Weights of a small GPT-style language model, trained from scratch on English Wikipedia.
Size: 20 layers, width 256, vocabulary 1341, 16.4M parameters.
Architecture: LayerNorm before each block, learned positions, normalized queries and keys.
Each number is 50 + 12 x the weight over its row's rms, rounded and kept within 0 to 99. Layers, rows and columns count from 0. The size before them is the row's rms in percent of the matrix's.

# layer 16 MLP down (transposed), 1024x256, rms 0.0398, rows 897-924, columns 128-255
100:53 61 65 60 57 46 40 47 65 46 52 52 45 55 50 50 65 46 55 72 57 41 58 44 36 49 54 53 37 64 55 62 49 55 52 67 44 47 52 30 55 48 49 44 79 61 63 58 48 49 43 31 64 66 58 60 40 47 66 52 39 38 33 57 40 72 44 49 48 57 41 55 36 13 44 33 53 61 47 48 60 67 50 50 41 53 50 33 65 45 53 62 62 24 50 60 61 45 57 50 41 48 67 54 46 53 71 47 40 68 57 76 71 48 42 49 45 29 62 71 40 47 46 32 67 49 50 35
107:09 46 33 53 38 46 41 67 62 51 58 36 47 60 40 71 47 46 37 87 56 37 48 76 55 54 44 63 15 61 38 56 53 39 47 62 40 53 61 49 64 59 68 56 45 63 52 43 56 45 53 78 59 46 37 45 52 68 43 61 55 60 46 30 64 66 47 31 58 67 48 53 59 43 45 49 50 48 57 48 46 22 51 42 53 56 62 61 46 38 52 63 61 56 57 51 52 51 68 35 44 46 45 47 41 57 62 49 54 39 29 55 48 32 42 45 54 71 78 54 36 60 45 57 55 68 62 56
104:55 63 28 64 55 60 55 56 40 59 37 31 63 67 53 41 58 52 54 45 48 56 42 50 44 63 45 49 39 64 49 50 40 70 45 48 55 52 50 47 38 44 30 61 40 45 75 43 51 40 47 59 52 33 37 42 49 42 39 45 56 63 62 43 59 34 59 44 28 59 51 61 35 52 31 30 44 62 54 41 70 46 45 49 41 34 54 44 43 50 45 41 48 54 31 54 49 42 30 53 73 46 49 43 71 31 59 75 66 53 48 52 60 38 62 54 47 58 61 77 37 59 47 58 27 61 39 49
096:38 56 37 63 72 49 51 55 35 35 42 41 43 66 42 39 59 31 62 56 55 58 50 47 40 47 30 32 45 63 19 34 43 45 64 39 44 64 60 30 33 64 44 45 42 54 59 45 64 35 42 37 36 53 25 57 61 52 39 47 48 43 53 67 51 45 46 38 53 52 81 51 58 37 44 53 36 51 60 68 53 31 32 59 67 38 62 50 74 45 49 52 35 37 64 54 48 55 61 54 53 58 52 43 63 15 38 44 57 51 45 47 55 70 42 73 46 50 55 48 42 69 58 53 47 53 48 61
095:52 63 52 41 38 46 56 43 72 46 58 56 52 61 53 59 68 73 31 33 57 59 51 58 28 67 53 65 27 32 52 39 38 48 33 62 35 33 30 56 64 53 61 59 39 42 56 64 69 51 40 56 45 53 29 51 44 43 41 50 48 43 46 39 49 48 58 47 40 46 47 48 25 17 52 47 68 61 50 40 34 36 31 56 46 33 54 37 48 50 61 44 47 44 29 39 56 47 37 55 53 56 64 55 61 59 44 51 43 55 57 46 56 45 60 35 41 48 60 43 59 60 81 33 25 38 54 85
093:56 32 49 47 40 49 38 60 40 55 71 46 30 54 49 57 52 40 49 41 53 55 45 52 45 47 61 40 49 27 43 69 59 43 53 53 52 50 62 64 48 39 24 37 44 69 35 40 45 42 50 62 73 70 47 53 42 61 36 55 54 39 55 62 43 38 42 74 54 35 65 57 34 62 50 64 36 51 24 59 55 43 58 47 56 79 19 66 53 64 23 74 49 51 52 37 55 49 61 44 59 58 47 31 47 40 51 48 32 40 46 46 61 38 75 61 46 57 50 66 60 51 60 39 35 54 38 45
095:54 41 47 58 56 59 34 83 16 28 62 51 44 42 77 48 23 54 54 66 34 53 32 60 54 62 50 45 47 49 32 28 49 57 34 45 58 41 41 59 37 63 52 41 42 47 47 69 50 51 50 61 50 36 35 62 40 62 58 65 35 48 42 52 50 46 71 57 49 58 42 56 68 62 65 55 51 54 35 47 72 68 25 42 47 42 43 29 47 48 38 47 25 39 53 65 48 39 49 44 63 59 61 32 50 66 37 74 61 67 60 36 59 51 63 52 38 32 41 52 39 37 25 41 33 45 52 46
096:59 55 63 47 43 63 44 59 60 69 65 63 49 47 66 44 35 40 42 54 43 56 38 33 54 43 43 36 49 59 58 48 32 68 41 33 42 38 66 58 50 55 54 68 39 54 75 34 28 41 71 66 40 59 51 52 57 23 42 56 39 54 41 57 34 31 51 62 54 57 55 36 61 45 24 49 49 43 46 55 49 79 42 52 57 28 65 45 54 69 46 55 54 65 46 43 55 45 48 53 39 69 36 38 18 63 53 18 55 47 65 67 45 53 25 59 41 61 55 45 39 46 52 60 64 59 50 41
097:43 41 39 83 35 54 46 65 79 45 45 57 47 40 46 66 42 54 66 68 44 60 59 36 49 23 43 49 43 61 60 45 51 59 43 35 42 65 50 53 42 54 46 45 67 59 40 49 35 55 53 50 51 49 57 60 55 39 44 65 30 45 63 54 68 57 65 63 63 59 40 71 55 39 59 51 42 56 63 57 54 33 48 40 64 62 48 51 36 52 52 42 45 39 65 40 39 51 63 44 62 52 37 44 44 56 67 65 52 48 67 51 32 74 70 55 31 60 33 37 37 36 68 62 49 34 47 84
101:47 40 57 58 49 38 51 58 47 48 34 52 46 57 64 58 62 42 47 26 38 51 48 76 62 57 50 46 60 41 55 43 39 58 67 51 69 45 27 43 43 54 52 69 50 41 49 37 37 59 59 52 50 53 61 42 53 58 52 50 51 84 33 63 28 37 46 40 40 59 69 45 36 59 50 64 49 41 57 57 35 61 37 58 53 27 38 43 36 61 66 59 40 48 57 44 35 56 35 25 42 71 39 38 46 51 51 46 19 78 55 41 68 48 74 61 64 46 49 68 31 66 56 55 65 49 52 45
103:76 23 50 52 54 45 38 58 62 48 36 49 64 66 62 54 55 59 37 52 40 56 61 50 40 47 58 37 73 70 31 40 60 52 53 50 46 49 63 66 63 54 51 51 40 62 39 49 55 65 48 47 62 45 39 24 45 53 52 75 45 74 57 52 37 54 32 60 52 40 28 59 53 58 61 58 50 74 54 44 60 91 49 61 45 55 55 45 58 39 42 46 57 63 44 54 40 30 29 42 43 53 64 74 60 45 82 65 43 48 75 44 39 50 42 54 42 55 37 75 46 45 48 36 18 30 38 56
113:52 36 54 48 48 81 46 55 51 68 49 50 56 55 61 50 54 36 63 50 30 61 44 44 46 67 41 43 44 46 58 77 48 61 50 33 37 41 28 40 55 41 27 50 47 48 38 52 67 28 35 50 49 46 88 55 46 67 56 59 35 47 38 34 56 51 48 65 49 45 57 41 53 59 45 57 40 51 62 35 47 38 56 58 49 29 41 55 53 60 43 43 30 65 61 58 43 34 63 54 37 49 45 44 51 49 47 48 40 47 63 53 38 73 46 47 53 63 44 42 49 48 66 64 59 45 43 51
092:32 31 66 35 64 44 67 27 62 42 31 44 41 35 64 28 48 44 45 38 54 55 50 28 75 58 41 27 45 62 36 68 70 45 59 47 61 34 47 33 63 47 57 53 42 65 71 10 41 56 44 61 39 47 45 76 37 61 63 50 37 40 39 48 45 51 50 36 42 35 60 69 40 46 53 49 44 51 69 41 46 76 51 25 70 60 61 56 58 43 42 25 58 56 41 38 34 39 61 53 46 39 51 40 57 50 54 52 26 62 42 48 51 43 57 56 43 61 47 81 38 67 44 60 50 39 34 59
098:34 78 60 43 59 62 68 45 64 45 49 30 24 38 57 45 44 23 74 69 66 46 53 42 48 37 51 37 39 44 47 45 66 43 41 48 46 42 40 43 57 62 60 47 54 63 61 59 76 43 49 47 47 55 44 39 66 47 37 68 39 50 49 56 58 61 44 31 49 40 38 51 50 53 61 49 50 36 36 56 62 60 50 60 61 49 79 66 58 63 64 54 57 54 71 52 41 41 54 60 44 69 66 59 36 37 55 38 59 58 42 31 51 40 74 61 46 57 47 32 41 31 28 71 61 43 47 36
107:32 57 57 61 51 41 33 70 49 51 48 64 30 29 68 52 38 45 47 29 40 69 67 57 60 44 46 57 59 55 50 48 46 26 59 55 41 42 40 65 44 44 69 49 35 40 60 59 34 41 47 38 19 47 62 56 58 49 59 59 60 42 40 47 63 51 41 55 60 44 56 71 42 43 52 45 68 47 33 62 43 71 38 62 40 28 49 59 57 21 52 33 54 48 66 42 25 60 56 45 37 80 30 53 57 63 59 47 38 39 51 42 61 51 45 58 46 45 52 71 48 38 52 42 53 50 55 44
100:61 49 41 58 55 45 53 76 63 56 49 43 40 41 77 31 53 52 26 45 51 52 67 66 61 58 44 52 45 42 61 58 56 63 54 56 53 65 68 49 63 49 53 45 45 51 43 36 45 38 42 52 48 45 41 23 56 35 43 46 65 63 68 33 41 37 48 45 57 63 34 66 64 59 44 44 55 34 62 42 57 48 55 26 42 48 65 26 54 18 42 62 59 75 42 53 60 29 45 51 54 59 42 57 38 47 15 68 42 39 54 37 59 42 50 54 36 45 52 43 53 43 47 44 34 65 35 46
102:57 31 66 65 41 59 45 74 60 44 60 45 41 42 38 33 70 41 57 51 58 52 45 50 45 46 51 57 32 62 68 50 48 54 55 56 51 53 45 61 63 23 79 66 33 25 40 45 42 52 38 35 73 62 58 23 47 49 38 63 51 33 47 43 47 22 62 60 48 50 63 55 49 50 46 61 33 58 51 59 47 80 56 35 71 71 46 59 64 52 52 44 40 39 66 76 63 34 48 39 44 64 69 58 59 54 46 45 47 61 55 50 72 57 57 40 51 49 43 32 62 40 50 39 54 48 73 42
098:56 37 74 52 60 63 39 36 58 73 43 53 37 36 57 59 43 61 55 25 43 42 44 48 43 55 39 47 66 48 52 50 58 38 55 74 61 54 80 62 57 43 69 33 36 38 50 57 79 60 38 64 75 74 53 52 35 43 52 47 64 68 46 48 39 61 32 50 72 57 54 35 53 53 83 52 45 46 52 50 58 82 67 65 26 54 51 51 50 50 40 52 43 25 28 20 54 41 51 42 63 65 39 46 25 37 65 39 43 61 49 46 51 50 40 44 57 55 51 62 39 56 28 46 35 43 42 51
116:42 40 38 51 54 56 45 68 65 54 60 66 60 20 34 73 46 69 54 29 69 38 39 56 41 45 44 53 50 62 51 53 52 64 40 50 48 54 49 51 55 61 61 56 29 53 35 53 67 41 49 56 57 68 47 32 52 50 55 40 58 44 49 56 46 46 67 44 52 42 62 45 47 42 57 39 71 54 72 44 56 45 44 52 41 57 46 26 54 49 32 40 38 25 39 55 54 53 61 43 64 68 64 58 64 37 60 61 50 54 37 60 22 54 47 67 67 65 16 50 51 61 52 48 40 54 68 59
095:66 43 62 47 65 73 51 51 69 53 54 55 57 54 69 52 66 59 54 53 59 29 61 43 59 49 38 59 63 46 40 56 46 42 50 71 80 38 66 48 45 38 49 70 35 57 42 39 53 50 27 59 51 47 57 45 49 61 60 56 63 37 41 60 54 35 22 58 55 56 47 58 47 33 47 60 28 51 40 55 56 14 52 55 46 40 55 43 40 53 28 44 30 45 36 41 54 43 58 41 36 47 49 36 58 69 49 32 26 59 53 57 60 41 30 59 60 45 44 60 52 71 58 56 59 26 44 61
107:44 28 07 70 55 56 60 41 57 53 65 54 75 57 54 43 56 35 54 60 55 49 35 45 57 48 48 62 35 44 45 40 40 42 35 46 38 48 40 50 42 67 37 57 56 23 35 55 45 60 50 40 30 53 56 43 41 62 56 62 32 45 46 43 39 49 65 48 57 43 63 54 33 28 53 55 50 44 45 68 54 41 70 54 45 40 63 42 45 66 45 32 56 59 50 30 53 50 39 59 56 45 73 37 59 34 57 70 58 51 51 37 43 64 53 64 41 41 36 55 63 72 38 72 52 72 49 56
109:46 25 31 50 54 47 51 48 39 31 46 26 39 54 66 38 55 40 66 49 43 52 53 55 77 32 53 25 45 44 44 40 47 61 65 35 53 35 58 70 47 54 53 59 38 53 67 46 60 41 51 52 37 25 60 58 41 51 43 45 39 41 32 39 15 60 63 41 52 48 38 53 33 49 42 45 74 54 64 61 59 79 70 60 75 54 76 39 34 48 42 70 50 53 40 56 59 32 45 64 53 45 36 59 34 45 47 39 30 53 44 47 60 49 56 46 33 37 57 59 58 59 45 33 50 61 68 35
098:72 60 60 43 36 50 52 59 47 66 54 52 49 51 55 57 50 49 44 37 64 62 45 44 57 43 50 33 56 47 52 46 50 63 52 37 59 30 44 62 45 30 44 42 48 35 49 57 57 41 38 59 29 48 52 54 68 63 60 54 48 49 56 46 67 38 42 71 52 47 76 70 35 52 55 38 55 37 42 67 45 58 68 42 53 50 44 55 63 60 50 46 78 61 65 42 37 47 26 60 61 58 39 55 46 37 57 35 53 48 50 53 59 41 44 31 52 67 71 51 60 48 45 35 65 61 70 82
094:47 63 50 66 52 52 59 45 34 45 89 50 44 69 57 49 43 39 46 56 46 50 47 56 50 42 63 40 43 36 30 46 27 28 53 41 41 56 46 54 46 59 53 28 37 26 34 49 59 46 45 53 64 47 27 57 55 43 68 58 76 54 60 38 44 56 44 50 59 56 39 65 33 38 55 34 70 39 36 41 27 54 45 47 66 64 55 54 38 33 31 34 56 65 59 25 29 52 42 42 59 52 34 83 53 53 66 62 66 42 41 77 37 37 48 58 43 44 26 53 47 34 52 54 66 42 53 52
097:56 39 47 57 73 54 53 31 44 55 74 48 42 37 49 43 54 59 52 29 53 40 30 29 52 67 34 58 32 51 77 45 51 48 63 61 45 46 42 58 47 33 52 45 48 59 65 22 38 49 56 32 34 43 62 36 34 52 54 34 53 48 56 48 41 52 60 58 55 48 53 64 56 56 35 47 43 33 53 36 31 59 36 61 53 64 46 49 78 49 72 61 58 44 61 57 23 60 57 46 56 35 37 36 54 42 35 57 50 42 47 60 46 52 26 62 56 40 46 47 58 52 75 44 58 44 50 59
094:63 45 68 41 56 39 59 63 51 52 56 71 44 19 32 67 37 51 74 37 48 68 60 34 37 68 45 54 64 56 49 43 54 55 47 39 44 59 48 63 56 62 30 46 43 50 64 50 53 38 74 59 51 45 90 36 48 62 62 45 51 63 47 31 47 42 44 68 53 44 59 49 56 62 51 49 58 47 68 72 48 61 30 31 59 53 70 45 25 62 60 45 51 59 75 32 58 61 35 46 45 32 45 37 46 55 40 52 50 44 50 37 42 28 33 39 63 33 62 45 53 53 56 43 43 65 64 41
104:63 59 69 48 78 55 54 51 55 24 45 57 65 27 50 80 13 40 55 45 39 48 63 62 28 51 46 52 47 55 40 35 48 47 45 57 57 49 56 41 59 16 46 46 41 55 42 61 56 43 61 54 44 48 42 50 45 57 64 54 44 38 70 25 12 47 46 58 40 23 43 50 49 63 82 34 53 51 43 40 68 41 43 54 38 38 39 43 38 78 72 61 52 45 45 44 36 52 30 37 54 53 69 52 63 42 36 50 25 45 44 39 59 51 54 34 71 40 51 55 46 40 66 29 46 35 64 20
089:44 47 59 48 54 36 36 37 58 46 52 65 54 59 38 35 54 57 43 50 55 49 38 62 20 43 66 38 63 62 51 50 59 53 21 52 64 32 63 42 49 49 60 51 25 43 57 29 60 36 40 67 42 56 54 41 49 52 67 64 53 51 68 57 29 51 50 41 34 52 29 45 51 42 54 71 48 59 45 61 33 39 59 48 48 26 55 64 35 52 50 55 62 50 49 65 55 66 46 41 60 66 46 74 60 49 34 63 56 71 47 44 25 57 65 57 32 51 65 48 35 39 50 53 59 54 39 62
# layer 16 MLP up, 1024x256, rms 0.116, rows 898-924, columns 128-255
098:49 58 49 31 46 54 54 25 66 28 60 26 34 54 33 65 53 60 79 41 50 48 63 26 33 55 51 38 34 42 53 51 44 29 54 55 54 48 38 62 54 48 40 52 55 54 61 55 43 45 69 53 59 49 83 57 60 42 43 52 45 44 48 46 64 36 44 59 60 48 62 31 40 46 63 78 48 36 42 37 68 43 46 36 44 62 44 47 49 30 72 49 42 40 51 58 52 64 47 32 50 33 35 45 53 47 59 55 68 59 60 38 39 47 55 69 56 58 35 46 67 38 43 36 59 56 60 42
103:50 42 60 53 45 46 38 47 35 63 18 49 57 35 44 45 61 60 55 57 53 32 48 41 56 33 60 49 54 43 65 45 41 38 50 63 72 43 69 50 38 68 44 22 47 59 62 65 48 37 24 49 50 39 36 44 56 56 47 41 43 52 49 45 47 43 23 59 39 33 66 49 31 26 52 51 53 63 78 38 38 41 47 67 54 50 51 50 45 72 51 36 49 44 52 41 35 58 49 49 58 52 48 57 48 63 49 56 49 56 36 25 67 55 69 56 30 66 43 54 49 66 32 49 64 60 53 50
096:52 58 61 40 47 65 58 32 64 51 57 21 54 34 51 49 48 69 42 50 70 49 59 63 41 48 62 55 54 22 62 44 43 33 35 49 45 50 39 45 59 62 47 29 62 60 27 66 39 47 44 48 68 60 74 49 40 58 50 70 46 47 59 57 75 50 35 51 57 60 30 36 21 63 61 39 61 44 51 47 58 34 39 45 54 58 45 40 49 38 55 29 77 60 67 42 54 31 41 43 40 57 50 52 63 47 62 49 61 39 61 68 53 64 47 60 46 31 48 58 53 53 54 50 40 55 54 45
105:73 61 48 45 50 23 50 53 45 23 41 51 38 62 49 45 59 55 41 52 65 41 47 51 55 55 47 49 56 36 46 57 52 53 59 58 60 64 47 56 48 61 58 36 69 43 51 53 41 52 51 45 46 64 44 50 82 44 26 66 53 65 67 55 52 64 39 47 37 52 71 51 40 55 43 46 46 39 58 59 60 54 29 50 73 59 63 61 46 28 49 29 34 46 22 37 44 40 34 54 41 60 44 46 43 59 57 51 43 61 53 31 41 38 50 46 34 56 49 40 47 53 38 44 63 55 71 37
097:62 44 39 39 45 48 40 66 36 43 47 66 47 55 32 70 50 42 47 40 41 63 39 53 50 32 60 67 52 65 51 57 47 57 23 50 75 69 58 66 40 42 66 50 71 43 40 54 49 61 36 40 45 26 53 55 46 44 54 56 49 48 44 49 77 44 47 40 30 62 41 46 58 45 39 37 55 51 56 59 63 46 33 31 52 64 65 46 36 57 53 53 61 65 58 47 44 57 58 42 51 45 40 57 46 28 34 44 47 51 66 58 55 63 69 62 65 63 70 44 48 50 61 52 61 60 19 30
101:58 64 58 61 36 43 33 39 59 45 59 56 53 69 35 72 43 49 37 34 49 57 59 40 48 39 80 48 31 48 30 62 45 37 39 39 53 76 52 51 48 14 43 51 63 66 66 41 43 45 51 39 63 37 39 48 33 72 39 54 55 53 60 42 30 49 41 41 51 62 65 55 44 67 62 56 44 48 72 40 43 56 53 41 72 75 37 53 49 55 70 59 65 65 38 36 46 43 60 76 50 36 70 49 58 57 58 34 63 38 49 42 35 53 43 48 53 42 46 55 46 48 41 42 45 55 49 47
096:53 63 38 48 52 70 52 49 40 58 56 46 43 56 42 60 50 58 36 48 43 53 47 44 56 48 43 57 76 58 46 60 33 59 48 68 47 41 55 49 32 38 43 44 36 62 40 54 45 49 39 49 36 48 48 79 53 48 55 73 60 33 39 43 52 59 40 33 42 65 43 40 52 38 42 40 48 39 36 64 41 36 49 38 63 56 38 47 61 32 49 73 62 39 46 34 53 46 46 30 52 40 67 48 81 36 47 29 34 32 60 37 37 73 57 53 45 52 65 47 35 60 39 72 50 57 45 52
094:54 45 27 43 58 56 57 37 36 42 56 57 31 48 40 50 51 48 31 59 60 76 55 60 62 44 54 64 35 48 68 52 29 56 65 61 38 52 50 42 53 43 51 32 62 52 46 45 25 49 64 37 37 73 62 41 51 46 43 34 50 31 46 63 37 43 43 57 63 27 63 46 76 65 40 37 57 56 50 42 58 48 62 33 48 51 49 41 62 46 63 53 54 62 49 37 56 53 17 44 66 66 52 44 49 57 58 41 38 76 62 61 68 57 51 42 48 54 58 54 62 52 20 52 67 74 31 45
106:42 52 54 29 56 41 48 61 49 54 52 45 51 65 55 63 42 39 35 52 46 60 63 77 56 49 46 60 42 65 43 63 65 55 44 63 42 71 65 64 37 45 41 58 61 41 47 41 40 24 38 53 37 47 56 56 27 50 34 28 45 44 49 78 44 51 44 69 43 43 42 50 51 51 66 54 49 39 38 48 58 59 76 67 29 46 57 53 58 41 59 39 35 51 60 44 72 67 67 53 44 41 62 37 44 41 47 66 70 38 62 70 36 33 49 52 43 55 64 44 74 42 75 34 63 54 51 49
098:44 43 34 48 60 49 44 48 57 40 64 40 55 71 43 48 59 60 58 37 45 39 46 44 36 30 55 38 52 57 56 31 71 39 46 45 37 31 60 65 36 37 50 40 38 41 47 27 49 44 58 30 22 34 66 53 42 37 53 28 65 34 48 65 59 56 61 41 35 36 53 46 53 69 54 43 46 53 37 31 67 44 52 32 62 42 57 37 73 45 60 54 49 35 59 65 64 56 68 57 38 32 68 56 52 63 47 52 50 52 60 63 37 50 59 63 36 55 53 57 57 51 54 35 41 55 75 64
111:58 54 60 35 45 64 46 34 39 58 55 45 70 52 67 45 46 61 41 58 49 39 36 45 66 46 61 46 45 48 50 73 31 38 45 75 43 53 55 48 55 42 55 63 43 41 42 74 71 38 42 51 71 46 56 54 38 59 26 75 81 34 50 46 64 51 66 43 39 47 65 39 54 43 70 27 33 45 56 37 75 53 63 30 51 26 21 46 50 63 48 46 52 52 50 68 45 47 35 44 46 74 48 31 60 45 40 65 38 58 40 52 26 67 46 46 50 33 45 50 42 73 56 75 43 54 24 53
101:58 52 32 33 68 40 38 53 60 55 51 46 46 52 34 61 34 53 45 88 35 14 66 45 64 35 59 52 53 64 83 35 54 29 66 62 53 49 54 54 51 47 45 47 43 67 58 61 62 39 50 46 40 44 62 41 54 67 39 42 57 38 42 78 52 28 28 33 47 52 87 63 39 56 35 54 49 49 74 47 64 57 41 52 69 57 38 65 61 29 58 69 50 51 55 41 35 52 69 49 42 50 43 57 47 50 36 53 54 35 62 59 42 49 54 57 53 57 66 73 49 44 33 38 47 48 52 46
095:50 39 48 44 52 32 45 52 43 60 53 49 53 50 60 42 51 49 43 33 49 42 51 38 66 37 25 51 56 39 40 69 26 67 57 50 46 49 44 67 35 49 30 33 58 61 43 35 46 49 55 78 61 80 44 71 53 55 52 64 30 27 60 52 50 50 55 44 55 33 38 30 19 63 48 42 52 42 36 38 52 53 62 50 53 57 58 51 48 61 79 43 71 62 49 52 73 54 71 63 54 62 32 44 61 59 65 50 62 55 40 57 34 40 28 52 46 33 55 51 60 54 32 60 42 70 56 54
098:49 24 56 55 58 52 62 66 60 38 55 48 53 66 59 53 35 41 59 64 49 55 47 53 41 55 30 77 36 41 42 26 41 70 63 68 43 54 37 39 62 43 45 42 54 52 43 62 57 47 71 52 14 59 65 46 46 64 43 37 48 61 67 42 40 54 26 40 46 57 77 37 44 52 56 42 51 53 32 73 46 38 45 40 44 43 73 45 63 56 38 52 65 63 48 55 53 35 57 49 49 48 18 58 58 47 51 53 52 72 44 44 63 66 47 59 69 65 37 45 41 37 55 35 54 69 38 41
101:32 54 55 57 51 65 63 47 60 50 36 69 48 69 48 39 65 29 64 71 42 48 55 41 54 51 54 60 65 56 53 59 51 55 52 58 56 55 54 49 55 48 39 53 47 56 64 37 55 45 64 46 35 48 35 34 58 57 35 37 40 58 57 54 55 59 38 60 49 48 69 66 42 43 34 55 45 49 40 42 69 23 76 58 47 52 69 44 54 47 51 36 48 52 52 54 47 63 61 47 34 42 37 44 40 39 56 46 41 38 76 54 55 40 48 46 54 56 60 34 66 42 52 71 52 36 58 60
105:48 49 56 59 39 57 39 40 52 61 51 40 40 54 52 45 37 30 52 37 52 48 40 82 39 53 42 75 65 55 42 60 49 60 61 64 33 83 32 45 34 70 39 47 58 66 27 51 43 60 62 44 26 49 64 41 68 49 39 48 51 60 45 45 39 76 50 41 41 64 45 42 43 45 52 61 56 34 31 48 72 65 53 45 43 40 42 58 35 60 44 70 50 50 71 31 59 40 61 28 51 50 64 45 49 71 52 69 27 47 52 38 48 49 50 37 44 43 44 42 49 49 39 53 50 41 42 57
100:26 44 58 62 54 50 42 40 49 48 40 65 56 51 46 36 30 64 38 53 23 42 50 17 51 57 66 72 35 66 19 51 71 66 69 51 62 67 53 62 75 45 67 44 73 36 54 33 47 52 60 85 26 49 36 37 62 44 42 48 75 60 63 64 52 55 54 49 39 61 76 59 68 65 57 55 34 47 66 46 47 48 42 52 64 48 46 27 21 46 48 49 52 51 53 45 41 51 60 60 58 50 42 61 60 60 73 33 62 56 43 52 58 61 32 30 37 44 65 32 55 40 59 39 44 38 57 51
118:45 59 49 51 63 61 47 67 49 60 41 34 64 53 32 54 49 56 47 27 72 43 47 61 52 46 40 74 29 61 65 62 43 57 28 63 44 59 52 71 55 57 69 51 49 50 61 38 74 28 31 49 49 41 64 65 33 45 40 42 33 43 50 34 68 56 55 50 61 29 64 38 56 49 56 49 53 44 42 59 44 52 25 62 66 44 45 40 41 25 41 35 42 48 23 47 65 39 59 58 61 35 58 74 39 70 65 43 48 51 37 60 42 33 63 64 73 55 54 44 43 64 41 31 33 74 63 36
101:69 48 33 37 53 50 40 37 38 48 42 37 62 46 50 39 46 61 59 46 43 58 54 57 57 65 52 29 46 43 26 51 46 62 50 34 48 73 44 37 80 34 67 48 35 58 44 43 59 43 46 43 40 45 50 49 26 36 56 43 66 54 48 37 48 63 73 52 50 39 57 44 45 45 65 48 32 41 63 59 40 52 43 44 81 62 35 44 41 51 65 67 39 71 61 62 32 48 37 59 64 51 43 65 54 41 58 55 66 57 65 49 35 57 39 55 76 37 58 48 73 60 62 54 53 60 60 39
101:68 56 47 52 41 51 44 67 46 47 42 54 43 58 54 32 58 57 50 45 36 26 32 63 34 54 90 56 27 42 48 41 44 50 62 59 49 58 44 60 56 65 33 78 65 37 43 54 37 48 56 36 47 37 44 22 43 56 41 52 48 61 38 63 52 52 36 22 60 44 55 58 40 62 57 41 32 47 44 49 55 43 51 30 34 39 72 71 56 73 43 60 51 43 56 70 50 65 64 39 57 49 48 63 58 67 52 65 49 31 45 59 66 46 45 61 51 54 63 54 47 59 40 44 50 49 50 55
106:62 36 75 55 44 34 31 29 56 45 47 44 50 68 34 44 39 46 46 32 48 66 56 56 54 34 49 59 61 62 48 53 51 52 68 31 75 40 49 47 48 55 40 41 67 48 50 53 30 51 52 33 60 51 40 56 45 72 49 63 38 50 54 42 62 44 22 46 40 65 44 40 55 45 50 27 34 42 49 65 24 32 63 50 49 60 37 46 53 46 51 45 39 53 56 31 33 29 37 53 69 65 73 72 36 50 46 51 53 68 45 46 39 57 60 78 44 55 41 57 44 74 44 63 21 71 57 54
100:43 37 39 46 60 72 68 65 50 48 54 45 40 57 40 54 52 39 41 59 51 48 43 47 50 48 45 47 57 38 18 49 59 22 62 52 50 57 55 62 84 53 63 79 30 66 58 53 56 39 42 41 48 37 42 53 46 68 56 46 53 49 52 69 53 43 32 27 30 45 71 36 45 70 34 50 29 25 46 28 74 70 44 45 40 65 34 47 47 50 60 67 58 71 55 50 50 33 52 35 53 57 54 51 57 53 44 53 40 53 78 30 60 71 64 43 29 40 55 45 57 43 57 47 48 39 54 45
095:41 28 29 36 50 41 43 25 67 58 36 55 59 55 44 32 53 40 71 63 48 59 48 38 64 46 61 36 52 71 48 41 63 36 60 58 65 39 36 65 49 45 53 43 35 46 57 50 65 51 54 48 32 37 56 46 43 47 52 43 64 42 26 43 41 54 64 56 64 27 44 37 75 22 37 45 46 67 64 35 74 63 66 49 58 63 52 53 46 34 41 44 46 49 56 45 35 62 55 50 25 44 36 61 45 61 53 27 43 64 37 52 36 47 46 57 61 46 63 53 60 52 51 40 57 60 50 34
097:46 40 50 49 55 62 20 46 35 53 38 57 58 63 47 48 52 46 31 34 45 60 46 51 24 40 38 41 62 57 30 38 21 54 44 55 40 69 50 64 61 46 49 22 30 65 42 67 48 54 58 64 60 47 45 63 65 58 45 47 31 41 58 46 75 75 33 49 45 60 50 52 70 69 66 55 49 42 67 67 58 62 45 41 59 37 57 33 48 47 66 78 67 43 56 55 54 64 27 25 43 50 71 67 55 41 44 30 56 52 35 60 54 43 29 30 61 37 60 53 30 79 67 23 47 77 47 62
091:60 59 28 39 57 62 42 55 50 44 62 50 50 57 67 63 62 55 42 55 60 56 54 43 66 42 52 40 59 54 43 27 65 66 58 66 44 25 27 45 31 38 65 40 46 55 43 33 40 41 49 51 50 46 49 49 47 73 58 30 57 52 49 46 59 53 54 49 37 39 53 27 70 65 47 44 22 44 51 37 50 73 62 68 34 27 48 62 57 51 55 42 49 33 45 47 40 34 48 44 48 47 52 42 54 50 62 63 55 61 42 35 38 53 52 43 49 55 49 64 47 39 50 41 58 60 26 38
108:48 33 53 30 51 32 78 62 44 42 57 46 62 63 35 44 44 45 37 34 61 60 39 36 48 57 57 75 64 57 47 32 42 51 41 61 72 45 42 39 36 64 47 49 56 52 54 40 48 38 23 48 68 40 34 68 57 63 43 58 38 37 42 58 68 76 54 55 54 60 56 54 39 29 44 48 32 40 63 26 91 39 54 46 69 59 50 37 53 38 53 39 38 66 65 36 43 45 43 44 43 61 49 49 62 39 45 68 80 65 35 62 37 47 58 62 54 36 66 36 61 50 55 68 45 49 53 26
093:44 23 38 41 43 40 28 49 57 48 52 41 51 30 52 48 78 60 58 46 75 45 59 45 33 54 49 43 44 38 39 37 56 59 27 59 29 37 49 59 52 56 52 41 64 56 61 49 30 48 52 74 32 44 48 33 62 51 41 33 42 69 50 41 61 43 49 59 76 74 80 41 61 48 61 47 57 43 44 48 50 45 45 45 61 53 31 63 42 39 40 40 51 53 43 53 53 64 56 39 36 38 26 35 65 40 55 64 43 43 59 54 55 39 55 47 42 50 53 60 54 51 50 51 43 58 44 25